{
  "d_mlp": 2304,
  "activation": "gelu",
  "positions": "rope",
  "rope_fraction": 0.25,
  "qk_norm": false,
  "bias": "none",
  "init_std_qkv": 0.0269,
  "init_std_up": 0.0269,
  "init_std_down": 0.0,
  "optimizer": "muon_variant",
  "beta1": 0.9,
  "decay_shape": "linear",
  "final_lr_fraction": 0.0,
  "batch_tokens": [32768, 65536, 98304],
  "doc_mask": false
}
Each number is 128 + 24 x the weight over the matrix's rms, rounded and kept within 0 to 255. Layers, rows and columns count from 0. Numbers have three digits each.

# q: layer 3 attention query, 576x576, rms 0.0572, rows 0-63, columns 384-415
# k: layer 3 attention key, 576x576, rms 0.0579, rows 0-63, columns 384-415
# v: layer 3 attention value, 576x576, rms 0.0601, rows 0-19, columns 384-415
# o: layer 3 attention output (transposed), 576x576, rms 0.218, rows 0-19, columns 384-415
q0:107146096115123116113144167083149120110113129166080114136131083104115113118142127115123111126123
k0:133108142139132119110148113118146109112136130131122135141098131136116128128108128147113138103107
q1:136141118131135138144103102124129148160147113159116129150109107164115168100129087117079113130139
k1:164134156127123108182172139098122153120113141095116171104120111147147139101164133124156126069119
q2:118155131182148169131099104137143143119127099133150153124159178151134110099101129117170138101163
k2:132148077127140126131122127139140145155129137127139100146120115158139170137099113116107153132125
q3:129121156142111120113164091097167140136126096127143131134127109121149072147148129131135135148131
k3:130113103162141104114149132127127149071086133161142107153169157142115114124110137144079123148119
q4:124125140129140156144115120150152110111121099128099124126161159134137129092118132112147156120120
k4:106111128134104120120155128140129132110131146118119115171104176112122138133122137115114162154119
q5:128147163099107144111105123128141116103138143153128101118100118113131096125113149105133133111138
k5:136121141120111134108108128115145126103114114113089126156109132126122128133105110103125154149115
q6:125129162128139182136126101110093135122109140110136122128142167138122145126093150120142131135120
k6:115099096109150140147079116128126114142146169122148139144142144106135140147095123131129131130109
q7:122142128156138090120143108091086140143113124126144100141135120104127144148133115130162115130136
k7:104146088143125120158162125113118166108111120128161084088176102126129131109123137130141111129121
q8:139096119120116139132103128147118115149144117132164139123146143142121124160143121115105129126178
k8:169116137152124119095121103153118113072110102172082174125120143083141111134172119122170172169112
q9:120125075126089089117134174115104152138142134150119130126144123135145149121115127145101106104149
k9:118138130127126109189134128140127127136128126107135137122163124120141116176172147151149132133119
q10:132138134156098149146082115162154110174137130124124127133142119086124089096162127112140126133144
k10:131174145137111134122144148119125123170170089120123112081133093146151088123143162112134144139150
q11:123159141126105094108158128056134184120157115145152114115105133132137151129138086105152120113124
k11:125187124087163123133121118105111149135127129147167130134165135162122157113182109122113118157112
q12:174127125143157123128132088143157127089166131157099137156171159167120165130123115155180115143140
k12:120163106164140125125106163129131160108117151137131137097122119133112151132161175190117121161129
q13:142096125105096114098133105147129133143140137167144109131127131138148132148095112174134164128132
k13:169121104160135115150124118088145118111119127159111129136137149102127127119092129132126154129075
q14:098102122148124153149128131147118117096131175128132160131144178122146158121127124141097122130156
k14:161100066120133119185147157158093144111114146101132103146138125105141187113139153150127113180144
q15:114113151118115124136118157164156146141128170155123163107147132162112137128117132118110143115115
k15:122135095110119131128133147134123142070132123121133164132118128107128175096146113124125155144112
q16:159137096158155102095078104106116076119103142119125109118114102154162104107113143127139131124128
k16:124161122129092147142144133115101127140124139126117158135150170124139138115113097120139096088148
q17:115106153158139135128122131119125115122101120115119114096122169135136127121147118156110118129093
k17:129173121134128153098129096158114105142138139124125137140158120130114137108119166128148140133108
q18:135135134157134112147092154108135113118092127169099095107070166129151145147115161128128109126112
k18:159120145144161132105155151125120127125149108131137141109109134150146082158120093122135129133144
q19:141115127164135120142105148081131101137121170133091088107105122123136114122092146109125113118151
k19:123114115146122128130106140107134140175150104115130143133123134158144130146116177091115064134103
q20:090110142141133107102116148111088083097135118111127132128108133103109101122136141120137183153131
k20:080129150157110146105113118132158094134147146110143137132072134157131072166122130141118133146169
q21:166126113139123128136149111165098146149148152143146141152122145151116064114134072145172123130145
k21:098128130136107133165166078155087114147130112124104115105171133109125101120129149109090179141112
q22:135135138157125100102153149110132173137111166061153115106107107125130127102118186155147125146151
k22:093132146179083137091160108118131131151119082132135126123133078146159092133092096123099124104163
q23:116161119104116129102127108086132112157144147129117081111112151080145133098142132133119152124153
k23:129137137075095095099134088149102091111138121113112127136164131120091118065132147138133153139126
q24:095129123159128095129136117115133120136145108131163135151138129145121139100130148137126122110127
k24:110157145155122155081132124179113130094119156159124161127127104090157102129109124126128135111181
q25:085132139124156109098110141106149152135076133130117067108132147097112173129104133141119112169085
k25:122132167124124129142118126109162104077145125133120127116138133115123160151115140111103147131144
q26:076156169072147146102135106104149138163099125122117107117141133138135139119082162113108180142151
k26:087140125136135135120120100160160099120150110191131143148146097142096156088112137123134128140147
q27:128154140147145126094144128147156087130156101131112105116130112113137113172102107152166139167171
k27:142117115162129133132144168151131113138128103089145152130169118125132155131126073096144140114121
q28:113158118152120173133131122170109162120148122129119105104106086097096159151154139120064134099131
k28:113100106130140134113138151137147121130067116155084150168127118142097115099126088157107113133120
q29:137144108132131139162119105141120142131139103127125170143119192146088158135119128113119119169119
k29:138096121138136120146130134145124114094118120108152103151147103124148130170136166101099125152108
q30:147114120134104159116147128141154117108128177119144163110124140118102128131127180136118129103119
k30:128130145112143101148144113110173137068141157157079111141111105119147115122095100131110158151126
q31:117125120138163168120134072133135110101123133069120151136096095128132130156099088134124170129075
k31:121126169105090158132090129157136113122144155112127119120135101106122118125105114158121135138141
q32:132146169125128135118142102136123138134132108091140135130142114163137139130139129113096148116129
k32:116147157072106124145119100155154118132127125133136123176102116147109122137130143128109132110114
q33:156124172097111131169139122134179109099124096080145066141119136134157092088155139116144107148126
k33:158174134123189130132108127123132150104126145134128113113117100122157133134089133127118126133120
q34:084103136087125148129131095096144136112116168154113132127116147143123092116109106114121148122124
k34:140099130095116089136095092129096111124147121151133132171146110148143126087114096114091112150131
q35:114146116144113112134121131112125089131135128139146114137135132129150135143130127098101127141111
k35:148115143101127114149145131155157159114098126136090152130153105123172160103144134142149117114113
q36:106122128145161161114108127124153110141140096150153108126187135148128133098115107097152132151145
k36:185109123115116148135115104152157105134103140134131154099147179126115144145117118147148147117163
q37:125138144135152112124138106089140125111154146103165176106117099110150160153175146159085136108184
k37:139135168157141143104097121110143177060148101129173145126149107146109129124123127153132101114078
q38:078147157158147122100114150116168091129146100138100110106154089136124133117102075134129148122127
k38:153097152120154129128138137146106131129144145146168145142165118141102129144117077115143152136119
q39:126134153142102147133132120094162088138142128106157108145127150104141137098157119097098172140121
k39:138125127129156158108146118083129118144134154117136121176081093162100146145130133121124116115118
q40:136116153135098165146133093089140114101137106136142134082132129102147134144132128109084133127141
k40:096129062127163142136138127129169117142124132152083108121131106162123094096143131123101156167160
q41:141155155134126162142096173149122151118105114090125144130144184142129114120102121083137113117146
k41:129165139115153094112141124140086122160105150126134118140116147119132131174115136143121133148121
q42:151145111160128148088093165115143156146116170125102109133143091177124120093149123120143137097126
k42:092147097134165141142126122112066155131120097136135140129112138133143136139129130111111074136102
q43:138121142131124126137122152144108109114142123150152111142119110097146128153152081118137114145135
k43:135144133062115110156130130126135137098106132135145128119129123141090137117101113107193128150159
q44:086118128105132090140133129110131088132125135148139148150109088101145073126123109133113139110120
k44:128122155190129138109123092127116159128138137152145122136114126172093165093111103144102111146110
q45:166126106116128157119123120122086138124078169119127156079067100154148133115165105088113139094121
k45:152147168114133131116122120158100112163137117136124124089108142161156126138167155105124136110136
q46:110103119158120167155101139131146113156110150177130151128121154111136119117134150124162116122104
k46:152101130168111162145122132115132133122111168093135119130107142128137124124133129097157149136136
q47:114114144109147102105161121147142152127131100122076132138126129155098094126125146131161116092141
k47:157143127145114152101162116131103122152135142111134151149130105099139117104112131146143158093125
q48:166102136147115105124100131078141146130121137105097140162122133144125128159142086110095105151146
k48:168128129125135170110123086104133116123152089124156137141132132138114119155144130115137141153128
q49:164149139139138160127150143171137138167102119185129152089138152140133158158113129146127106162139
k49:146075148129119139153139125169098155114075129128134141119131144117143105143127140121169094140086
q50:099125095104145142132099146074128130117187118123150143130123127153151100103141114116116111101122
k50:127112142148150106117141108113141176117134112129132142135125137115105121147163172143123118118143
q51:117159111146181158129139139129111114158144144121129146153091159186081146155147148170144175139124
k51:117136124145123129152136088160139130163163155125135130128138129091134133152134109154083135112134
q52:135141126081111122127139151125127110111113133135150112104137119142136126152144134131132128163131
k52:133156098120153137129130109124114135118117142093108111112133142145116122094115112125153165133122
q53:124145119128144122156097155130140110088107123152154118141115116136118129165138144132144163099133
k53:128093167097111146137137135097122130141069119165129134135135160091158159141084128113111096135131
q54:192134108122145107120101072164148128092117150107156114140129144132120117120159071093150111114108
k54:109110124160133111109131147116115152132129131110133162120159154143092108114078142148146118166145
q55:136132124157113130133120157121091076116113092113141118159148142082110094132125127110096154102126
k55:149106098109127142121132105117150143152126136122134100161154168114162108126142138128157138130125
q56:155135149112136142125141128149125144102127117153098147140075110120103179122103096142117159156117
k56:119139149132120091152102103125140128124140120118122153158124094114143152175089101111175093121124
q57:155142112150143170121138132102132098133154111122134174093118130163108100101144177112156120150155
k57:110128105113127114099107112124166109138118152109122157119109114164146142124124113169119111116107
q58:142147115119159154123067155121157167130112099100161170154127088115155128086088103142162135137119
k58:147124119120113172111171122109155121137135128159153115127123097114130126128133138113140121147152
q59:137122112135130102120142121107139161131117146144160153122131155153141117111096144138116115077108
k59:124079158127118091160140104151132124125150140129097113136137123136119116109142177113114123076133
q60:120104110141104150103134104116107121136136137100109123094157123120116125109070120117118082112164
k60:125126149139117120150117135133100095104131142137129187131123111138154136137174113169111122177136
q61:111098101105144076146147133143153135136138119113161153170137119125130137100121084134133146130088
k61:088093132144098106142144164130129101148158146127123095155129124140125109103138116103117111122174
q62:143127141106097138107108101121090114127161129131133128123095121136101127113152087112120113133166
k62:132152104150148146122142104134127117185117134077124145087118096127130121119127101129098101134113
q63:158117135121119105118149156113093123121137107151146110131100141157102132112129122123120108116097
k63:117131143117137118143133096096130123136090127131135100107115122134152185143149146117121097110147
v0:133113122122128109172126154095133128148125096083119139192118128109136131137160132150095141163121
o0:129130141135120138111137122149101126110126144130110167087098144117118143101143118134164129129109
v1:120155129095114126154129134148152148134143095098124117153112109145100144163101124125133086121150
o1:146133110134126139109160087130129115149113114138125111091139123131133113130100135117069154143149
v2:134142129126143166111118099132147147134122165121150148124118128135120078128121085158129151145139
o2:119134123120105140155145103158120150115137130149118148113108110099128147117163136080119119153126
v3:137133133098151102163133170131108097150122139161096104138120141155143128108114154110124172123135
o3:122150119147088121137111112127124142129114132077185117127120133120132138159187108152151123134127
v4:128123093123147150147147145123145144158123126115125144153119129107115089140118114105119137112097
o4:143132150144133122123129103110104131137144105122139167141157138135098112114124142074153111134103
v5:174152104152108146127150122122074178138105151177100125144108119139116121142113145103088125157087
o5:097136151138123150093140119150142120112113138125130140137114111119155109145085099119136114116123
v6:146141141140107133146148109116117131143137115142154144154108161159133105129159170126161132113124
o6:099140071165128144150145145120148153146126096143155130137084145128110114133177135112165135133143
v7:161145142124143104146129126093117127120112120126141129180097127114155118135135174140120154136142
o7:163093140135119135123139127124149152142157135103127123121160131149135176093140103128156085107121
v8:091119130133109175100156141152095141131135132109130149133087159139131098107184114141130115117123
o8:113134113130079116151120147126091148120157140128144133155130095161127130115131111135146140117129
v9:145114136160119108107138115095089133127107136134115108109143135142122149104104113120133151142104
o9:136151114157138144137160146153176116126135134143168164135145138140129144162154149155114098122130
v10:136148087135116151148173124167126127133122109090129123120150147139099124129141126109139136107110
o10:090107179127144117114139170135105078112121137140110137125106138100123106143118144142137137168135
v11:133116113125139135086115100171154161115104092151097105145117101127144143108123099125133120108096
o11:136153126092129148142141132133155102130102132107139156127102146086129149100104117120105142116168
v12:081100119140141140158117158114109086124121081123173143185122150141140126150120107115122113148121
o12:171099121126122088127134105138120113156130130122129146100102125164130151106113132135132119119121
v13:133125107118103113093162123121130151119137123132127143136113150136143138179086107128121119123145
o13:129084144131135145094099116114139130117100117140142139133155084153139113136114126132169116105121
v14:143115098103107120132147129139137127130111158144126128135126185147127132122110138114132101121138
o14:120124108152112135075125144147155133109097114106106115121089105105116140134122122129131134148142
v15:106131155151135145095151052115130112128095114137119144132127117113097080117141106154096132085114
o15:143152136102128124154114154131128141103147140156132117124108129141202144108079157100111152159135
v16:149105143150123152126144137137135123151155115113119136120166117150130126149126118121090096119120
o16:149133136122125132135108161118120106145116149159148102159164125140108111140122099126125131135120
v17:112087127136142117118145137088097125135147147100132096132121140199109127134114124144107113105116
o17:116168106124159188155134144141112114112111127176159151122136103093104134103101132104126159122141
v18:167132130127133123063143145141135126115129126119121158127132149117116119080102154110162117121129
o18:111133155101138155132128140110123147132131118136116123136129129121141144142143095151108106115151
v19:138137124134146118139121123131097119151135145124136117092121120120143138126144118111125137109124
o19:079141142113142144127126131149133139102139095117136144114149181083120145149145155111120121144094